Each number is 128 + 24 x the weight over its row's rms, rounded and kept within 0 to 255. Layers, rows and columns count from 0. The size above them is the row's rms in percent of the matrix's.

# layer 2 attention query, 768x768, rms 0.0674, rows 111-127, columns 48-95
size [107 107 105 102 105 104 106 107 103 108 107 106 109 103 104  99 104]
[[ 85 162 163 125 103 105 123 141 174 133 124 141 123  96 175 160 126 108 111 127 118 189 142 122 148 141 148 113 143  71 115 142 142 129 156 146 151 171 116 124 126  95 126  97 161 142 131 150]
 [ 89 124  87 120 143 103 111 136 160 150 144  77 112 148 125 129 123 139 105  81 122  80 128  87 102 122  98 142 125 135 146 104  95 142 134 132 157 172 129 152 166 163 125 113 113 102 134 118]
 [130 107 102 125 135 162 105 180 166 115 113 120 135 138 133 125  90 147 139 128 141 106 100  68 132 105 155 130 154 180 151 102 123 123  80  86 128 101 153 152 122 131 109 149  86 145  94 123]
 [157 153 125 144 124 117 138 124 144  62 160 152 156 133 120 166  92  88 133 142 156 112 137 124 100 122 199 136 121 110 108 137 137 131 144 102 149 104 101  61 141 145 131 157 160  95 163 128]
 [174 141 133 134 130 169  92 126 124 111 165 134  93 114 140 134  90  93 131 134 113 142 179 140 127  87  95 127 145 109 105 153 155 100 194 134 150 123 158 164  91  81 108 111  97 114 163 117]
 [126 144 110 113 139  77 132 139 132 147 123 113 132 128 139 132 131 142 162 128 140 116 193 126 103 164 110 111 144 103 120  96 148 117 145 144 108 179  93 117 148 140 142 115 156 138 142 119]
 [157 116 162 126 110 116 141 158 139  87 175 107 120 130 132 132  99 134 108 131 174  95 155 104 160 163 104 135 129 125 121 115 160 122 163 153 133 131  93 118 117 148 137 141 118 110 108 105]
 [178 138 137  82 153 117 166 137 141 140  96 141 134 109 131 113 158 148 144 160 109 194 131 131 121 133 142 170 106 104 140 137 126 120 139  91 121 124 120 132 136 128  81 120 139 145 130 163]
 [165 102 153 159 106 184 150  94 131 126 150 123 120 139 151 114 150 151 190 123 119  89 137 129 110 122 134 102 150 136 131 142 103 114 141 108  82 157 150 128 158 164 156 119 144 137 133 154]
 [142 127 144 123 116 145 117 146 115 135 106 115  87 132 109 153  69 107 130  89 139 105  97  84  98 130 132  82 115 138  83 152 124 116 145 169  72 154 133 123 162 121 113 106 126  90  60 127]
 [144 170 101 131 155 140 132 148 103 137 100 125 125 141 208 149 116 107 118 143 145 162 151 135 168 157 110  85 125 154 179 139 130 152 159 104 137 121 169 181  81 171 139 113 134 131 148 151]
 [120 140 125 100 153 141 152 135 130 179 152 111 122 159  97 132 142 108 167  88 133 116 129  92 115 140 116 102 128 115 151 142 113 102 114 135 129 158  91  87 149 131 127 127 127 172  69 105]
 [138 105  94 130 144 106 145 138 148  83 140 133  95 115 144  93 164  82 109 130  80 171 143 115 128 136  93 149 113 137 114 145 138 107 101 143 139 155 113  49  97 122 139 122 117 125 120 126]
 [ 90 152 136 140 115  97 146  93 101  95 175 118  92 120 147 179 131 120 110 134 114 151 169 131 126 124 100 132 125 139 157 149 126 157 113 157  96 139 135 148 140 137 171 174 122  79  93 141]
 [101 151  98  78  92 125 149 115 133 122 105 141  99 138 121 114 139 111 117  77 100 121 143 139 150 137 131 130 127 147 140 129 177 115 168 110 129 105 152 102 138 156 130  87 133 142 137 107]
 [149 136 140 134 159 140 160 152 125 138 159 121 121  85 145 115  99 142 134 106 162  66  97 139 147 144  90 101 115 161 157 110 176 158 126  98 129 142 117 120 139 129 124 144 106 122 146 123]
 [111 111 147 119 171 132 122 133 120 161 164  99 142 142 158 130  96 123 135 128 162 144 133  78 153 121 140 100 112 126 142 140  98 105 160 124 142 111 159 158  91 130 134 104 124 124 132 121]]
# layer 2 attention key, 768x768, rms 0.0674, rows 111-127, columns 48-95
size [102 101 102 103 103 104 107 104  99 104 101 103 106 101 100 101 102]
[[163 125 102 144 115  87 103 125 128 127 117 169 114 156  95 140 192 127 144 139 113 122 134 100 125 115 122 180 152 128 163 110 150 137 113 162 137 127 133 107 123 142 113 125 114 125 142 127]
 [138 124 127 127  97 143 152 153 124 159 118 112 125  89 106 118 133 118 145 125 132 136 155 117 131 112 115 103  78 132 133 148 119 162 111 128  87 113  97  83 102 155 129 106 102 150 115  85]
 [156 126 167 116 115  96 127 144 141 121 105 167 155 113 106 119 133 121 124 100 124 139 129 133 126  90 115 119 105 161 118 121 190 152  68 138 159  82 126 139  97 140 141 118 176 109 177 114]
 [133 128 139 128 109 160  87 125 155 122 134 114 130 108 167  87 106 117 175 135 116 133 127 122 155 135 137 108  67 114 145 175 122 118 113 123 122  63  99 167  80 137 106 121 127 111 114 137]
 [126 156 148 142 124 153 139 125 156 149 124  54 116 135 102 106 128 128  80 132 116 119  88  96 152 168 113 127 120 132 121 152 118  93 156 142 136 111 144 173 131 148 103 128 137 118 101 131]
 [166 108 125 108 123 150 114 127 100 185 140 135 128 133 156  94 123 134 122 132 161 151 131 170 166 170 172 130 129 141 169 142 123 129 141 156 159 106 137  95 118 136 128 121 124 133 163 107]
 [109 130  98 161 100 134 130 119 118 147 155 140  96 158 114 141 127  97 142  99 118 133 144 114  86 119 163 132  90 130 135 140 126 129 127 100 158 116 109 169 138 111 125  88 109 175 144 170]
 [154 140 145  89 120 112 101 145  34 130 128 113 111 122 108 121  92 114 117 113 123 147 166 113 160 129  90 114 113 150 142 128 166 103 134 116  92 100 152 134 105 143 142 140 141 147 120 143]
 [105 166 181 161 127  91  83 150 101 118 165 143 134 148 122 137 118 143 119 105 126 139 181 109 139 112  89 142 104 119 155 122 148 116 157 121 108 118 136 114 173  67 124 132 130 143  89 134]
 [163 102 104 119 119 122 141 119 132 136 159 119 121 115  99 129 111 142 109 100 128 151  51 168 123 134 130  86  96 144 171 116 145 125 133 144 120 115 147 108  92 134 152 151 134 133 146 143]
 [126 173 133 170 123 111 148 148 162 113  88 102 139  80  89 134 157 152 113 153 113 161  91  78  91 150  63 143 134  90 112 120 146 136 168 145 127 140 129 159 116 120 134 175 133 153 125 132]
 [ 91 109 112 119 139 117 139 140 145 103 131 113 157 107 134 165 168 115  98  69 156 127 101 132 129 162 100  94 105  97  94 143 157 119 109 144 151 114 139 110 132 149 133 119 144 161 120 135]
 [ 84 118  97 149 126 149 153 110 125 140 106 135 137 163  97 155 113 162 129  74  78 154 132  83 123 108 164 101 178 114 159 141 115 154 160 114 108 180 115 134 142 115 118 135 112 130  99 109]
 [104 158 139 139 150  78 124  95  85 134 151 137  89 123 108 138 102 133 139 106 144 149 107 139 138 100 102 133 129 140  68 117 121 148 118 126 126 112 124  79 177 125 134 111  82 104 129 117]
 [143 124 102 145 113 117 134 119  79 140 145 134 169 132  98 131  95 172 127 130 133 113  94  98 180 144 133  97 100  89 160 125 127 128 153 149 120  92  92 127 139 143 119 124 144 154 147 132]
 [133  96 147 124 133 117 128 110 104 134 141 147 123 153 168 124 137  96 118 153 137 150 156 146 137 144 100 137 135 170 128 106 145 110 188 149 137 113  92 166 153 136 118 128 122 153 108 130]
 [ 80 143 149 131  84 110 165 181 161 168 146 154 124 129 122 165 134 126 160  96 141 155 115 111 129 114 165 159 149 128 144 175 129 141 139 130 107 170 132  98 105 165 138 133 144 118 125 145]]
# layer 2 attention value, 768x768, rms 0.0721, rows 64-115, columns 48-95
size [108 107 106 107 106 111 106 106 108 108 106 105 104 103 108 103 102 108 103 107 105 106 108 108 109 105 103 109 109 106 112 104 107 102 104 106 104 107 106 110 108 103 106 106 103 104 107 105 102 109 100 103]
[[ 52 127 147 152 112 113 110 115  77 157  92 137 138 119 113 100  68 130 129 116 143 135 123 135 114 121 125 139  97 135 123 104 130 122 140 152 126 186 210 129 130 108 145  97 159  85 117 137]
 [146 120 120 118 119 106 156 126  91  86 154 126 138 118 148 148  83 148 148  92 131 132 109 107 167 133 136 143 134 145 140 130 119 121 116 126  75 105 122 128 135 124 143 133 141  94  96 160]
 [155 105 103 148 146 166 108 115 123 139 142 112 133 169 103 139 123 112 124 121 132 126 126 126 154 160 109 123 147 148 107 180 119  88 172 126 148 131 192  80 145 137 170 114 117 122 154 152]
 [155 131 116 101  96 119 129 149 150 135 116 144 139 149 187 109 132 129  90 137 121  92 107 166 165 153 138 145 136 140 137 144 115 129 127 146 131 132  98 139 134 113  98 132 148 107 124 150]
 [102  90 141 149 135 127 124 115 151 151 136 164 152 112 129 144 153 129 166 147 107 133  91 181  93 104 116 128 165 147 150 169 148 150 119 128 120 155 122 110 109 114 113 105 162  90 142 141]
 [137 137 141 167 130 123 140 147  91  88 156 146 151  84 155 119 133 116 116 151 119 144 115 125 124 154 124 132 145 150 115 117 110 111 138 150 133 144 147 115 110 144 144 148  92 130 147 151]
 [185 111 139 129 131 108 124 145  79 137 131 138 145 186 137 115 134 125 169 183 177 120 106 144 161  95  99 156 156 120 155 158 145 102 122 114 155 162 149 132 110 129 120 103 125 142 108 138]
 [131 114 118 154 122 126 163 117 114 131 144 137 102 123 143 142 100 125  98 167 133 135  91 110 104 148  99 119 126 139 145 166 122 100 139 140 182 143 118 159 135 139  83 154 110 150 135 184]
 [105 161 132 140  88 146 156 127 132 134 141 113 140 109 167 112 113 111 100  72 115 123 137 123 108 167 113 126 123 156 123 103 121 126 127 140  95 171 134 156  81 122 184 119 191 141 103 162]
 [153 125 162 103 149 136  93 120 114 141 134 149 113 101 134 114 136 110 120 134 142 118 132 138 109 153 144 133 129 134 123 137 128 131 108 104 131 115 146 145 112 133 110 101 102 126 109 134]
 [114 151 143 134 134 125 103 110 128 167 125  87  77 136 121  89 108 161 137 134  80 180 117 175 137 104  77 140 152 139 153  98 146 135 132 119 158 131 127 146 134 126 112 127 146 152 131 134]
 [ 86 104 135 143 137 121 153 156 124  53 165  88 114 120 149 119 130  77 165 109 117 168 113 132 168 156 102 110 131 167 151 154 186 151 157  97 116 124 154 165 134 158 143 114 166 145 159 117]
 [131  96 105 131 171 122 116  87 116 123 114  82  89  87 113 130 133 119 112 136 156 131 192 104 153 163 149 148 170 136 120 146 141 130 113 117 150 134 104 156 150 126 118 132 149 174 130 123]
 [124  32 136 156 117 131  75 140 117 174  83 152 133  74  96  96  87 120 154 132 158 163 131 121 149 144 132 132  89 121 116 118 131 105  97 117 145 123 136 134 131 149 129  90  89 131 133 136]
 [149 111 140 147 106 149 130  84 148 130 136  91 168 118 154 132 139 126 113 133 175 130 131 142 107 131 129 156 157 122 125 147  89 141 138 141 147 103 115 160  72 124 102 124 147 137 127 127]
 [124  74  93 116 129 139 111 149 111 164 142 111 145 131 165 149 169 150 110 167 139  84 181 154  82 123 133  63 144 140 113 136 134 118  79 133 111 111 104 132 113 153  78 169 100 112 117 131]
 [161 119 104 126 151 140 161 119 162 120 133 160 127 149 123 126 150  98 122 140 139 156 110 101 121 116 129 184 111  92 108 140  99 155 137 170 177 138 102 130 158 106 158  98 126  85 123 118]
 [ 97 145 120 158 138  94 146  86 100 173 134 137 124 151 123 128 105 141 150 137 143 112 135 146 105 166 165 146 112 161 129 115 130 142 116 100 144  87 131 136 122 128 104 149 111 103 130 105]
 [165 128 111 117 111 112 149 103 126 130 110  99 132 139 153 124 145 124 156 152 137  98 114 153 128 117 134 117 115 123 128 125 118 116 113  93 118 150 176 123 122 130 156 156 113 125 178 133]
 [164 176 140 163 133 154 111 161 111 130 158  89 137 152 149 132 179 115  87 155 115 153 143 108 143  89 131 124 111 111 142 122 138 144 168 130  95 136 147 171 102 144 125 116 130 114 169 131]
 [129 135 112 150 144 103 122 122  94 129 108 122 124 157 203 166 120 115 115 133 189  98 106 121 125 105 130 121 138 150 162 115 102 111 128 131 142 129 133 161 129 167 115  83  80 141  85 163]
 [110 126 162 107 133  82 118 177 110 184 140 124 114 175 163 177 101 122  99 127 145 146  96 120 139 156 124 112 158  88 131 105 146 143 106 107 160 157 141 106 139 159 156  87 169 126 148  94]
 [154 111 117 101 117 148 169 150 152 121 128 122 100  98 101 187 145 146 146  96 157 138 160 168 156 145 120 132 131 144 160 116 111 107 141 157 102 147 109 121 137 160 117 131 117 157 114  98]
 [141 106 130 121 150 120  98 143 117 120 134 156 118 102 128 131 114 113 173 133 110 107 115 109 160 121 172 123 171 190 146 167 119 134 108  98 149 109 132 133 133 152 116 122 140 156 126 104]
 [140 152 130 101 161  85  84 125 123 185 135  89 144 118 124 119 117 141 108 111 137 128 124 130 165 136 122 120 186 149  92  71 149 140 133  92 152 104 116 111 118  96 130 125 110 138 153 155]
 [132 145 109 148 139 142 149 130 128 106 105 143 103 125 107 123 151 170 142 124 127  93 152  98 109 139 112 121 110 146 162 122  84 163 110  91 138 108 109 144 116  82 107 145 102 167 143 202]
 [113 144 118 109 147 130 128 147 144 173 129 163 135 161 149 114 117  87 165 134 131 100 123 108 128 154 115 169 148 142 107 120 108 117 116 155 158 118 130 114  99 100  96 145 120 148 130 133]
 [139 130  90 161 114 114 110 113 109 121 166 128 172 126 106 159 135 202  94 111 133 128 111 120 114 153 118 120 196 127  99 138 152 151  62 112 140 113 176 139 174 115 114 145 140 131  98 130]
 [136 132 114  71 134 184  97 117 172 112 103 157 171 159 105 145 112 141  99 112  94 151 164 101 151 145 134 112 118 140 157 137 123 123 111  73 167 154 129 126 100  98 127 124 135 121 159 108]
 [116 119 129 138 129 140 137 144 145 136 114 142 178 180 106 163 160 142 114  99 105  70 124  87 140 125 126 122 123 119  79 150 101 156 124 117 140 141  90 119 162 121  93 148 119 114 128 108]
 [118  96 130 151  89  79 139 126 150 170 138 122 139 170 105 111 128 121 162 135 143 100 114 132 160 119 103 138 101 168 115 145 148 114  97 160  56 134 124 126 116 154 122 112 145 126  88 119]
 [103 155 122 166 106 134  82 127 131 125 164 119 110 138 139 118 149 107 149 126 109 123 149 123 125 121 115 100 128 136  95 100 154 130 171 139 120 116 138 152 123 144 174 126 106 105 131 124]
 [154 119 123 167 119 129 123  84 171 135 122 121 107 147 154 102 171  80 170 143 155 195 156 140 181 115  86 156 121 123 140 125 135 144 128 144 145 148 162 167 114 124 120 172 143 118 152 133]
 [128 122 142 125 109  90 127 148 151 125 138 144 170 148 130 121 122 134 131 116 123 169 167 110  90 167 131 149 126 123 103  89 120  62 123 120 138 159 133 116 161 123 103 105 187 148 135 133]
 [146 118 132 103  87 124 150 132  38 119 111 152 177 113 109 125 160 110 122 136  81 129  85 135 110  94 130 166  59 125 137 164 143 122 155 118 148 125  97 174 110 139 142 143 128 114 116 126]
 [129 159 128 141  91 144 171 122 159 161 121 106  83 102 153  99 123 161  83 112 111  91 148 191 114 105 167 115 137 181 130  96 115 133 117 154  96 125 140 131 153 131 192 120 101 151 107 105]
 [122 124 147  99 138 142 163 118 133 140  83 121 123 136  96 139 124 118 133  92 132 125 126  86  84 113 103 125 134 125 125  99 141 124 125  96 115 118 138  99 119 107 146 100 141  92 147  87]
 [154 157 150 111 125 113 135 153  86 120  54 130 153 116 133  86  98 156 118 173 170  94 136 126 142 116 129 135 114 123 144 121 100 143 115 124 130 141  76  70 110 121 154 133 175 119  99 138]
 [129 145 133 134 143 134 173 112 119 133 128  99 155 162 117 162 116 130 106 127  69 119 125  67 113 130 139 117  80  79 133 141 156 131 179 130 139 132 111 159 128 162 116  99 107 152 159  89]
 [103 101  76 103 168 127 141 118 156 139 171 156 151 114 118 156 146 137 100 108 113 111 113 121 145 119 161 171 118 127 199 125 119 103  99 129 145 195  93 124 165 123 166 122 105 156 125 138]
 [ 92 118 124 154 136 154 132 135 128 111 137 129 147 144  97 124 134 145 130 107  99 124 138 112 111 156 137 138 154  99 142 126 156 130 126 130 123 162 110 107  98 131 197 146 154 127  87 127]
 [167 139 158 143 120  98 142  92 131 156 149 132  93 148 126 147 102 111 122  84 140 124 138  75 126 139 154 106 124  66 121  88 111 100 138 145 135 182 143 162 131 127 168 154 178 150 175 180]
 [137 135 141  95  88 162 104 167 107 181 131 122 158 125 123 122 105 149 112 116 141 140  81 106 140  87 171  94 109 179  92  85 126 132 122 151 141 134 164  67 117 139 123 126 119 132 122 135]
 [161 192 125 122 107 117 175 102  90 167 116 112 127 134 127 122 157 118 135 112 172 179 158 160 116  87 128 132 101  87 116 114 132  96 125 150 113 114 141 155 127 132 172 124 155  69 164  96]
 [116 120 123 146 101 151 156 107 111 108 101 147 146 111 118  96 136 156 124 147 120 128 107 135  95  99 137 121  57 188 115  77 134 134 121 132 113 139 135  84 135 157 103 152  82 124 115 145]
 [151 152 137 152 100 116 145 153 127 172 157 104 160 109 126 173 158 136 154 142 134 126 139 105 165  77 159 125 129  87 121 120  93 123 143 122 108 165 115 106 124 138 103 121  94 135 164 132]
 [130  83 149 164 108 148 144 129 116 121 124  82 164 104 167 180  90 160  99 126 129  84 192  80 167 122 124 107 135 117 146 106 135 137 145 168 112 130 100 122  99 160  73 107 137 126 160 158]
 [166 139 156 134  88 115 110 174 130 106 131  95 146 152 176 103  61 166 162 161 102  91 105 138 153 153 138 139 157 115 129 138 126 111 133 173 126 127 118  92 119 157 144 148 127  84 106  88]
 [101 109 116 156 112 160 113 134 119 107 109 124 147 117 131  93 156 107 112 138 153 158 138 110 127 136 114 136  72 120  91 151  94 110 136 159 114 132 103  88 113 131 141 107 125 180 140 167]
 [104 131 137 158 146 133 179 132 141 104  80 115 145 163 126 156 122 136 106 192 103 133 109 158 158 133 117 114 143 173 111 109 104  90 163 156 153 103  81 115 124 119  83 162 100  99  91 123]
 [ 92  88  71  65 160 124 152 144 100 143 119 119 107 134 125 150  96 109 150 138 161 118 104 125 133 129 120 145 176 153 143 135 142  98 121 132 153 123 148 120  87 169 111 133 115 105 151 128]
 [158 121 105 138 116  94 147 145 152 117 129  84  90 149 104  96 121 154 148 135 135 168 147 103 107 109 119 123 113 111 146 152 105 104 170 130 119 143 130 138 160 128 109 137 122 145 115 124]]
# layer 2 attention output (transposed), 768x768, rms 0.0619, rows 64-115, columns 48-95
size [108 104 105 110 106 110 107 105 109 108 109 104 101 105 111 104 104 105 103 109 107 109 108 111 109 107 106 106 110 105 113 103 106 102 107 107 108 107 106 110 106 104 107 105 106 100 107 103 102 109 104 104]
[[205  98 123  99 146 123 120 131 152 147 132 117 102 120 135 165 147 141 125 158 104 153 103 107 145 108 126 129 143 118 140 139 128 129  96 113 107 114  48 154  86  93  94 159 115 137 146  98]
 [107 142 166 130 130 117  86 151  98 141 132 105 130 161 142 110 123 117 117 112 133 111 135 128  96 139 120 119 165 136 149 127 128 130 143 138 129 146 103 146 111 138 129 125 115 121  68  87]
 [107 105 161 133 139 106 123  92 120 165 137 142 128 107 143 119 126 143 149 143 134 158 134 110 111 154 163  83 114 108 142 133 140 162 107 118 153 115  76  85  96 108 108 164 141 115 109 104]
 [118 130 130 139 139 138 179 127 146 113 115 162 142 150  92 121 122 114 157 125 153 146 114 131  99 126 128 111 149 152 125  99 136 150 121 121 114 124 185 103 118 166 193 106  91 160 129 110]
 [149 175 158  93 138 143 116 129 157 136 123 107 123 107 159 111 118 131 115 147 141 112 161  80 124 174  85 139 106 151 119 113  67  95 116 113 165 100 142 114  88 147 151 128 106 110 144 160]
 [144 108 134 111 120 167  89 131 113 108 145 131 124 139 126 139  96 151 162 136 120 115 166 131 158 121 143 115 124 111 168 122 132 143 113 142  84 127 110 101 147 142 151 118 124 127 154 108]
 [100 110 141 116 151 162 142 119 160 106 140  80 120 105 120 130 128 132 112  94  99 125 124 101 101 119 112 122 103 114 151 133 126 149 121 123 130 109 134 124 128 113 155 112 129 160 140 121]
 [118 131  96  80 142 141  93 112 149 113 193  84 173 159 134  98 131  99 139  96 121 125 120 135 147 120 129 141 126 125 126  99 109 127  71 110 100 145 130 144 156 132 157 137 143  89 147  78]
 [179 133 104  92 151 105 128 156 121 142 100 151 126 122  75 139 135 172 191 160 119 117 105 135 182  81 121 128 138  94 101 121 139 136 104 128 122 114 121 135 114 140 104 164  83 123 137 105]
 [117 117 138 136 137 155 123 150 142  99 103 109 144 145  82 177 155 148 129 103  90 114 118 142 135 135 114 119  83  94 150 110 150 128 100 102 121 167 105 114 163 103 155 170 152 138 133  99]
 [139 103  77 144 110 103 122 172 125  78 133 141 143 162 136 141 132 131 105 114 147 116 141  54 116 113 131  99 101 102 146 119 156 184 100 109 154 113 115 121 138 117 115 129 125  90 123 124]
 [170  96 126  98 111 132 143 110 117 190 112 192 107 150 128 119 143 132 141 121 138  96  97 135  90  98 120 137 152 111 145 134  63 123  95 104 115 138 105 116 135  93 106 122  92 131 117 150]
 [154 157 130 144 120 124 134 123 129 146 103 175 112 156 156 108 126 132 117 130 121 127  98 137 123 118 143 148 122 101 151 130 143 164 136 159 113 139 155 115 123 104 113 146 114 119 117 142]
 [127 163  97  83 143 105 161 151 125 146 131  96  91 150 165 109 166  98  95 119 131 139 104 116  93 120 152 115 124 104 113 127 133 148 106 128 124 134  79 159 134 105 114 170 135 169 118 143]
 [136 157 101 109 188  92 155 140 133 153  90 177 114 145 100 100 130 149 133 154 123  95 101 116 141 198 132  76  98 134 148 131 175 101 136 145 110 162 135 130 168 146 162 123 104 157 100 124]
 [163 159 166 125  97 126 126  71 125 116  98 146 102 134  99 138  53 121 143  96 105 166  46  89 162 114 131 143  88 144 133 131 127 139 169 122 125 134  90 114 156 113 151 122 119 133 167 144]
 [104 131 110 113 124 147 100 140 105 125 127 112  97  95  98 136 115 168 135 123 121 100 108 157 143 122 119  97 118 142 137 106 147 127 144  71  95 126 136 143 139 152 118 149 117 141 112 134]
 [171  77 119 148  94 164 111 121 114 114 139  80 125 117 114 121 132 106 147 133 123 111 117  72 133 124  72 133 117 118 138 127 127  96 148 155 115 194  96  95 113 113 129 116 122 110 111 174]
 [ 88  81 143 165 148 112 106 144 123 157 111 148 122  95 130 141 153 123 143 165 125 143 150 108 120 102 142 157  89 105 102 128  91 119 168 132 144 145  68 147 125 151 113 106 127  67 121  90]
 [ 96  78 116 101 117 108 110 127  94 130 120 187  95 107  72 129  90 157 103 156 115 101  79 152  98 151 127 135 172 128 144 155 125 107 115 146 131  99  95  80 127 120 127 125 166 131  85 139]
 [129 118 151  97 119 152 138  87 114  89 120 129 145 144 105 139  94 130 138 116  82 135 154 152 125 114 131 134 119 121 113 140 162 136 106  89 117 121 100  95 123 119 128 119 151 134 126 119]
 [133 145 101 160 121 151 106 126 135 137 103 128  99 164 133 108 141 113 126 125 134 136 125  82 105  94 150 124 138 134 123 159 120 115 102 149 109 110 112 133 146 129 105 124  98 154 130 181]
 [137 136  86 103 128  97  98 174 152 123 120  94 135 122 147 132 113 154 126 132 114 138  76 131 137 128  81 100  96  91 119 150 131 111 101  88 168 145 179 111 118 150  99 119 153 123 130 144]
 [134 116  96 136 117 192 138 110 101 167 125 124 135 161 115 128 157 126 114 150 118 122  95 143 114  92 125 124 102  90 149 149  96 143 161 157  90 131  90 175 146  95 144 100  89 104 157 120]
 [135 100 117 140 122 166 116 121 102  95 109 175 109 120 112 139 113 139 137 144 146 137 140 120 115 147 158 149 113 106 103 163 123 141 118 151 144 115 132 148 142 134 144 172 118 160 121 132]
 [101 123 109 147 134 169 132 138 131 149 104 164 150  91  98 163 129 150 135 140 174 151 145 154 122  90 146 132 135 118 105 114  91  96 138 146  92 151 169  87 135 182 160 119 128 141 130 128]
 [161 116 106 126 111 118  87 152 118 120 155 111 124  98 109 145 129  96 121 112 121 144 100 148 118 132 132 131  94 124 166 140 119 114 111 126 119 121 135 110  84 125 147 142 151 102 148 136]
 [140 113 107  82 156 147 163 116 122 135 144 176 121 137  79 134  74  52 116 132 130 138  88 198 118 136 156 130  95 116 135 119 127 141 169 139 112 150  87  98  87 150 139 166 105 132 168  99]
 [109 127 146 186 110 136 143 127 125 175 118 105 113 165 128 132 137 119 149 161 156 100 102 139 106 125 153 171 122 135 127  99 118 130 150 147 133  96 128 145 109 118 124 136 143 140 115 164]
 [113 190 103 105 131 156  90 153 115 148 154 118  92 147 132 152 147 141 125 139 155 149 118 135  99 115 117 178 185 136 127  98 176  66 120 134 144 114 142  99  87 117 101  94 138  86 132 145]
 [102 131 142  62 119 123 122 128 157 116  90 148 111 131 152 121 125 107 165 131 130 137 122  92 101 118 160 125 160 118 122 167 131 137 140 147 168 137 140 177 134 108 164 117  88 128 171 156]
 [151 118 134  65 111  86 165 117 115 170 103 137 146 167 113 150 151 121 142 172  81 111 146 147 115 145 153 117 136 126 126 168 100 166 105 141 143 135 126 110  95 133  95 105  96 131 105 106]
 [124 151 112 102 125 178 156 124  83 116 107 121  98  89 154 132  99 123  78 140 127  75 126 110 130 156 171 131 106 148 144 115 113 117 116 126 101 105 102 123 127 136 128  96 101 118 150 129]
 [ 97 135 132 142 179 157 135 145 123 132 133 150 143 113  98 130 150 142 123 109 134 102 124 158 150 121 123 126  99 151 135 159 146 152 129 117 148 114 136 150 125 127 160 153 131  99  95 133]
 [ 93 146 132 159 143  84 126 150 136 132 144 130 113 122 131 114 130 149 129 113 170 129 131 113 146 141 157  58 185 129 112 164 105 147 122 122 118 127 158 112 139 165 125 132 141 105 112 114]
 [117  75 122 141 145 139 110 150 111 127 125 119 125 151  82 131 133  99 136 114 115 155  90  61 143 118 135 177 151  89 131 115 148 122 110 111 144 121 128 130 126 119 110 135 182 126 120 138]
 [128 113 133 183 145 176 105 138 140  98 129 115 132 175 155 123 133 111 135 123  95 159 124 123 117 149 144 130 118 147 110 144  66 161 139  91 125 148  86 148 109 126 122 177 128 130 109 154]
 [158 109 115 164 115 140 122 145 161 146 128 153  88  96 117 109 141 114 120 141 135 136 130 143 100 113 123 105 122 135 110 138 145 150 120 178 143 102 164 115  99 114  93 105  86 140 120  61]
 [133 133 129  92 114 137 107 149 111 151  43 152 115  88 105 115 147 188 141 107 162 126 120 161 109  99 124 109 192 166 161 174  68 117 104 110 147 130 140 138 138 123 140 153 149 135 133 163]
 [166 188 131 150 122 103 109 100 127 119 126 114 161 101 176 112  51 106 125 121 135 120 168 137 147 152 113 150 129 119 102 139 132 138 162  96 118 107 158 160 128 135 115 139 139  85 134 120]
 [165 174  70 154 136 135 139 170 106 144 102  99 109 149 137 126 137 139 133 114 134 135 101 136 120 150  92 111  84 147 111 128 109  97 162  90 147 115 142 140 137 158  83 138 105 118 144 117]
 [130 135  87 118 122 138 101 169 102  90 117 104 154 133 111  80 136  91 157 152 132 101 132 133 153 131 118 137 121 140  85 147 122 151 129 145 102 135 121 110 160 129  78 105 100 144  89 152]
 [130 146 139 147 146 121 118 131 137  86 119 119  83 107 154 129 136 134 133 117 109 137 144 151 133 167  97 161 128 129 135 144 120 111 124 108 130 134 120 158 104 117 149 123 109 153 114 120]
 [ 79  86 121 147 140 154 114 135 173 108  84 117 130 122 143 124  72  93 117 132 105  82  93 131 154 107  96 112 183 146 115 152 140 139 137 151 137  96  89 144 128 142  90 111  94 132 102 155]
 [120 129 107 105 189 118 113 129 114 110 140 112 125 188 148 130 129 146 123 107 107 168  98 133 151 169 116 132 173  84 130 183 134 174 127 159 172 126 115 153 130 105 148 122 152 129 106 135]
 [ 75 111 137 124 172 110 144 139 173 117 123 119 120 155 112  67  99 109 160 151 134 133 126 139 112 144 145 152 124 142 134 132 131 123 132 123 129  95 128 136 141 114 132 150 130 130 104 167]
 [132 168  93  87 151 113 118 141 146 150 132 154 100 141  94  97 141 121 130 132 117 135 102 167 130 112 156 103 133 127 150 117 123 116 101 129 135 109 114 145 121 125 169 129 125 131 141 116]
 [115 100 139  97 119 124 116 132 119 156 101 157  70 139 109 111 165 142 135 128 143 153 180 104  94 141 160 131 104 161 124 134 154 117 152 140 135 158 138 152 163  86 116 133 183 155  81 113]
 [125 106 152 119 118  84 145 110 110 128 112  97 134 137 163 127 135 127 163 163  70 123 118 121 156 147 135 126 162 124 157 112 131 113  98 128  90 155 155 114 131 171 117 146 124 120 137  96]
 [129 114 128 116 102 115  90 119 152 108 151 135 138 165 146  85 128 116 134  87 127 112 122  96 128 113 119 144 127  95 131 150 147 172 106 138 136 140 170 155 149 134 170 102 133  95 144 118]
 [152 107 158 160  89 148 153 108 137 124 132 107 153 103 125  96 121 165 127 117  80 124 145 133 107 137 150 117 116 120  88 121 136 125 108 138  71 132 120 103 114  97 127 124 121 154 148 103]
 [100 110 152 123 124 149 130 143 133 143 127 114 151 138 132 172 136 102 123 139 160 132 108 179 147 144 129 103 178 107 133 103 107 154  93  85 104 154 152 121 145 134 118 118  96 108 200 148]]